Each number is 128 + 24 x the weight over its row's rms, rounded and kept within 0 to 255. Layers, rows and columns count from 0. Numbers have three digits each. The size before them is the row's rms in percent of the matrix's.

# layer 8 attention query, 128x128, rms 0.0561, rows 0-25, columns 0-127
084:117115120136165141125134087133099095104115134163129144105113132128138105114138098133112112106130158130127155159119116156127140150154138174131161135115073162144138145130116132141099117153120124160081156150118159133125149134116137143165212108074122141162176132111095133156115141123141176132131134098158117149129134125117180147152107126167116104165133115144140106145091144132107136176191
081:158132119111143100134124122119138116128161159193106143138124127133117161165092119149157140112125116151129135113108118124101093133113151143096111120175148101142103109143120126152129134119172172105115119115108099150111109083089129148110099078117109143143136121171140163123104114103137178140098143139130099151098090154123109110119141099109125145147125052090111153118126125103190154104162
095:095205164090148112152140132127113132147135135135131134111078144155145155151135171158114137158138123135094161106173149138168101094117148133154147150119126181105143130117169114122102158109109128121152115172104164149151137118146124124093115115136135152156123147138121137094142146152134176127130150104082161125152123121126135117095191140142160121133186128148115119106132137084108117146120
091:129126128100079131180098134089141105121121139143072118142103093121131106117110158145140147137112129090149150149178155100114147129121130152153099146132146131147102114119081160140144106121099151085123114116139153137097124146158131099123132079108142148115138121099133126118122117150093101165107159107116138119126108125148118127159126066166080127127168130131160134141139144159169081105064
086:130170146187110109156149133134088162155127123119124101112141140152122123127110140152106149136156148133168184121101114146114148091138145100130087144130099144094113149118087163129137100162144135146161150110151127124170095131145129090153083133122103103109147139160111119115148158125142112110127088102124134120110169101130197143127115166109126125095105143125100092158106106098084102099130
098:170133130176154092111141113115082120177137145115154119147084088121128097124083137138087146107093109124160097144117089099159105131095130136127117152103153136113119122140136144083132112099107176114140162084126128123110128127110129101112121143098093176080178109120127167122133089157122115149125133139128155073134141119149093097143119123094123133124135142091107112123158124153114098139104
086:115138101129153108114144093130127157109125132135110156099158176097105119110128128145100144093107141150120144142109128088090119144135152109170149147126118143117094154111142062120147137117138131166120090162132149128150086160100120135103151112124105116092156143109126179076108127109092149131121120114114132103156121125120134132118132080166039129139123123140112125105133141118159109067107
094:188112165130124119136117172177154148144125138105126143114150102093110099111135114140151144116124101130128182105120124091161103162114127153118101164128142110134107134162110113142162131153130134162129144125114131093095117178119167118079182168165154122150103131155113134116149111162119150106131163182117115124141122128157131169136110090129122196133177124139127111131123130107102127115138
094:139137137134147137134115143098156129132137147133136129115131133115092057109105137128120133100157150090132112146133179112170113125120162127102109112131140167121130137157132175141128127070086125148147113118126159120146137119119115122112153120171174105111141157121136173181120136125121165173138080153157114161119092091090125100127109135094153088126111103109100142111133078097133150091101
087:132154157102119126114115129130109133124113140125131099130139136097114108140113133091137179137116141095129114094054136100117111107123106150144073065145093114108114157107151154146100089132124141178150132125093123125154163145127122135192147137129098123115118153176126098113113123109131140097141140126118108116138129126153170161133125159104119111079122152141182158164153117137149141096176
095:128132102125128134110073130130148126151086164091178128123113125082105137101149117138111122160148114108128140174108091127088134147087133135121078119181132115129116190115106153093120102148142134139083124127148162131104145125142150116091125132121158149083130099116106123164140152137107131134154097086140130097104125134091160088126106134124074097121107107144112119149128127115118103129183
087:098147096127139118120130138112129124118159128103127137152150108095116109113165138129131153126128135135129136147153137157144151149126091177100081100092131139148134154144112195091147120099155122092145076104206119132147145175095146156116156118123118153112129142088151145108126113144156125126067142128106120153125122136160122124123175108173117137160116105146089114124142080140122156155112
096:169057106089109140125154108136123116163126118104133092129136136103118132097133139173117161146101127128143124167129074167114099127086072130096140165172138100138168090144117126138148154147129119143107135134095129122139137120144090102112167149151101125142127138157155126086135146161120127127124107131110145091113110117149169113123130105163112111103105117149151079183108125110139127162111
081:085175117159086135157106135141139115154162150117161101145132160103156132166116118098130112122100147111125115137125126104131121147122142144166139102128097160135118102142138105147108128134139112109139150150088114111094119124130123121081130116144138105157131134160144152165078139079122089129183163111116117093123139116148181147092106107140140089142079184118129146113143131067151131146100
090:089142141162165088138116134114134133161128129161102157106132130145103098130122127138139139148142111101158102158092130143153125163159154128132123118109136101125095086148157142154076128112153143109124153118157141145139075111125100092091134121104139167148132134119147117096101118101155114120151159130150194137103143103118125082116088132108103084121164167123158166103149094129120097080115
092:116134105085164128150151127156107139105146135118121126078106106090132113109168120114135129088104145107135160165146122138134160086155165110107105143128174153123112105148145125093115139174097134157158109117089130165128139109109193140129144112127043098153118118095150103131138135118147128153151147114120123145127134166134114153101105119152151159115147063126139141123122134163111126153110
085:121091129108116143130117121127082132100101060080111160126081132154142114152141137134100130093133149117102128147126118097156143115149122116125091134158140140151099137124092096106150111104127109109118092129154101114127147136138146114102140156106123169095113184081099152156109111101123141137093145131113134118110126171090151149137151125122158059095151130105171122126141112130168146084109
094:141140134139087151080107096100167111110153133101148130119133097110091129131083133117100165060118113139112158135116107123144111184121137094127142109127142126143115087089127136084116121136156107141128099137142139090108101173134200087142149150133143094150119140129118122099133113122131108152097148128093086105113111089119140122145139114126133139124180101130167122115099136173137093134124
095:123146124131163129145109087140123145123140124122147102115120135148077121128111148125135153149137130148152072155131120111122179103134143171098165129134165124139097087115125151111115149130077106093109104122082096090101052099125106154159175119118127103081113135096129097109113162113145116145157091122121124125112135099131120115113082132093139125119109154104149146103110097098128110166142
098:103096131122121109143175086110162144136110096164138135109051087120099112127142125122125144149111147118111118071115119134127144090150107132136179154104134139165167108120172146143101189104121114108168137142113125135136114088103153132115107104117161127113120113108131116124147134153118120107145163129122093131121173122115150138166112128125099143133108142097105151209135124121164136110136
093:121163176133109119118096099130121119128135085104171149145117112147131106108084101100151165111083148087177101158124152107130140105118150117090097103156111135135105146148091119090141151124153101143168091148123156136115107113155110160139123096123105109118140143110091123146158100142120105110146106164155124119072111132127129129119168180107118106096152129105088084100137126100147118129114
097:128166106109143090116141105134114143148117105140129130123084152145121136123129111146129132142124091147126169168168124121124126140150177137169119114200081162160115117100137174149130122139139128090109080147116129158114132103078103149156110107148146124108113121162099107118132114104175166085114104130110146120118145116100126169146101136152116113177091127131088126106131139168135103163111
087:108100136141127114127201099133124111130160127118111119095097056128146136125095140118163140103144137188087145122148116138131119098146132119086120129133119092116095130158134130133102107137145116157108123181094160112124110144142117136166080156153111165090104100156100159133081158120150108124144137150121139136156146141121142116116135115117142155133087124152145112172121108118157161079107
085:122143146121138113120150162125161108131097134132106123118132114105137105134130148102111114093115140143140161116149075157149156072124098112177113109122152110201126111157127090132151157104126105104160136118141110125140141111134119131125111119145110122111075141154152148110098104105072134087123114109147112079132129154069157102145098116151087117094154103166162130122149147083148113134146
097:113187135123129156126164121187146136133100156128149188083120146153140126123133145116103116118142138122160136110167145156108135132123147117100122167131107123145154110122111139117094081092081114111187130168134129135094105112111129132147132159176152148113136120169115151115075149105115108121125134139121116120132128158166129109164089086139134132110082177135148116095105109144128088120126
090:137138185127154124103109124149141164174134172137142113103125162091116138143148129128122131121135115083103139108118117141204133150148140085108114150105162129126136121094100123165139112168112134126130139114171118125077138097134119081150164139123125084141111107145105119149109144109095110121128090139122109081107136132177137131135151085187135168158123112164119114125166158131143134136146
# layer 8 attention key, 128x128, rms 0.0566, rows 0-24, columns 0-127
088:125135127169152138145113084108109141126106119136147120089116115138128106140177102112154128092147153114122170192095136166079134106123141137149158106091120158153152111120100110131098107135144155147131129106139113155118134144108119147135160107124135096127145152138102120114132128092140134156141141088133144133091133146082138158123142133158068107131166123124189097111111149157068137142179
086:128141106116081121124126129134124131148125143141132157112127146141124160173103121157107134119079121150128119098126139130101140112137141127101131129101164127144111115107110112101131151163126155111167163124109101162091079077090124181094101106176108138155091109161130128127145096120173159103135158102140125106150118171156097119147138114114106142073125120091133158134114195120152105122158
086:079176102132153151131154131176152146096105135099136157146136149106146173162133120122132143123136157147125104135079118092133125117095159134138110112093165134150148151124162089098105160101095112142160123132105142133134104093128136104086115119126110104161154141108187098133119132142139123143083141065109149106141126141125114107121150130147146074131173128122117138104156114110093093161126
095:152101152111117113123104100123159118159122151132037138153085130098128114125143120129144153155101106119141132129151147090095120106132133148115133205132171099116117106117117091164130092112141169134117110086124139111131171113126149130115128105121160150132148150104168140117091139165125107138142148142089155145141137152138112098148127080154100107169144118106145149132147171118131099162128
091:118146136134127106162120146147106140154134145127098108107144125115112152127120202150110105115132127127147138122079088161157117144118096112108111137146140135086121143123118116156153082202128119156090154118148150128124152143119117118086130119103101138106144121130090072131148119161107104121151123117105162126105124123142198140116091124108125094143144121151092123133126114123083082066133
093:178144125118132146138132107148148100144128147141163162163126097147128111134125102178073130153105142122129110120139103079152135077114111120160119141104126153110129127141108152124085104088134178133162149115171136117110143148142166100098117131129098154076180116102123130093115082142165160133126117162147164082152136139119111110160092117102127146101117149128121128145132112147094109145103
081:149140097152128150108074135147124150128146138142144108161141141133153125121108114141094147117124143122145184131076122116095145149072092157109164121102134156121097131180137140071115128122130108103112120081127141119167106140173114137138155095147122161119163170080139135127105133134106184103163146113066089115147124149103104114122133114107089140139108122123133134137106132129153110140151
095:184100150094130135143123152142110153122135152109168120112142124095171095119123123120179168144072093123148139104130107149185109126104124127142132137147132101132117149167129068116123145169136167146138109106110131132129105172115127113143126158116110101164160126092140103110135110136107155127132153133158077112132143149139076165117075105099127177118152157108129111131146153111140113133142
111:146124146093154123153106136081128084130146123168113097090121112135101122162098099160173130121104142113104166168113144139187098146092148095140122147141112145067089135169100125157108120137113149138071155162070136124131131114112138123066111131160120130129131125165118154160112082128138128157115119142125137163128119125155119129095131082135142120133120129114115124136117130093107147117106
085:096108198136113101133075156108135114144110087111140114117104148132105091150141162109115122167155143110151093123093128153127124110144090151174108074119076097160139135127153139112114120164105126144138107153135139161158141113138087142136130122126105126132107124172118149150093142121131126131179161158113098110100133126171150174138117140095125133093129100126136138173140116141142110097154
092:150146109134122111140093140094115163190160154168168099120143168095132154079126082109137134158126106108158126105120130137092117121109125116131111128198135138116146124134110151141124128129153174157114099165157137208155110163122145079100102105144144117096142143145113129151137120132114116126141116137117131108104112082135118118111154131124071092109136129141139133116129110144088106113149
089:143114108148173129121117127125099142151135126145087088149122095113114121121089096158141150143144130174127118127098164170108136132133137159115116156099140130090112155168111160111157121137113165109127109102183123116107157149126105106092163120147139102114125134153129118125141140136113052139067090135109119166163151128104111131136129134177153165147082128117097131176141136139125163138118
096:137106113101118130117140124141097131176154123151103150116128101127128149123136116148161168152113105117150124138101118161133145067104112124098118133140123126134138140122128092153107139103159180173092121114085152152124138147140149132149149105137108114125146074123153120092102194119134134097127135119125140114154125112161133148114129144131111127102136135186146035180096139123166109118100
082:088194119117135139149114113134139119150135129120155180129146131120071109118157122092115107133097097127104107128113119119143134139120103125144192109087089171162139128108150127115132132121119112121111135142102124132155126150137144124089098104154154089137148131160156126152101103133068118135164193140146120093141133163138122140122113109163133131122119175123114110084147131076174141147147
086:054132156132144138122126125129113144146141151095134174170131108137117119144150114179116128160086147104139106121143126139142085163119125098097153143093158158147124105145177137173096125088107161109098108136145144126142090139098131106094164085087152145121115128114106152111111060117118166114109144137130142138108123124126101106124113118149114131118159114105135179108100162133148103130137
093:118137113132129147128111121129118133092111116110126122107133117136132079122163116129136139108118130104193106129152105141134219120162137130117118108116162115119155118126146152073117131130115094159165097132127081110171099114142137137147127121130068138131134114082188108110137157146114099133150096135124126155168118102074110127128134126147143121087124119112153160080113130170088125127136
086:119144146127135112138111116116129073138145128096083103117067136147169136088115108134115162113146155144118109155119145140157125091125151133139123086168146121095117096171142102155170076137174112104151123115114121126145112121164127153137119122135162140143172174158124142123144141094150129105112100121107150130137140135077079112089148143153167108116109119092129151123136121112092120076116
092:134098127109149154097088103114150108109141134112153145120122079142132106153109095117125130113165100144155149150131137152147122117106092118130123121168144067120128127141110150107135129099156101152123065102161139069111109156173131145155120147131127115089171129105093137083147118124126075127133131122110088119117120091158117096181121112166128115125159096131134125102144176108148105134147
090:137136132134132153132137130108131107103164147122138130091108133136088098156176150141134143162150153099126109159143103119165140132139155117097136137144130190159122180167113186160118116096105120124092090115134112154075094135133129136149141120115162103095112124119154131138133145102155121125132087127158113143131070118137166119160107080101133115126091163111132134123131092117157108081159
101:083081136132137118143176094130178110134113107161087140077091084114138117103148152118118138114124171135093178114136140104125150085124131168125150164118147135156170131116145146176106173112126113076139152156164139134128085104148133118127132138118122122121117150125139174108133122140120121146118116122099091133121126109116153128133110128120085150108115133133118156174142107123176139075147
092:156138170120094102129118119143117111102128090077169130150082143153117114117136091116130125134094166137136124143135135124155168110099155109123122116155161140079100135151118146119159130147139132141146140111170147152143105115132125151125158127132132088068113188144111127159102070132126074135141098110153092127141130159124151156157142166142144077138133128120102118147133079119161118119095
097:117137096144113109110120124139129164135119135164148102132117136113145148141157109151150159137122075099136156118132099124129122130143191130119113121136120142174113136127099188144115109152133101102097125118121135180094160103090129151126135101175145105134145109166128126182125099160105142130103112107143139083136121142085131156122145116163099090178106100139099140126119192155120104091116
103:106140137110137103106094123116132155160169121158092143127114120107183117142110153094147126092069159161101133101096133124162106129166167164119126171139145110084096150143153102110101120162190146151104134135100134139122113125121102113119125116130108136162126073175125155120109131102147144146149159112139150099104141130119195086111124104143143133140140112120154114111127153117130151109139
092:106135129143089152144147139117151146168111137098121094139117153119093091129107121108133160071154108151133140111130102152164121077120093117105142133117122119160151112141160128131126144101138099104182160092154134137165095165148132107165096138152136114110081123125123157153098138138092130090130148155089099138152182116152182117146144112138138112116109172107158129176115135119105134113127
097:116136160120141118152180112151136172125161156135113149126118137110126089092121145111105116097174120152162126133160149136137115138082145103082140118143125136138134140133104175144097085093063104125159128141126137133101109157134077146139142164161165144115127091150123152132080124129084106148158128116096149102125065111124129110130131082110153121129090124145114147120123097118108132132094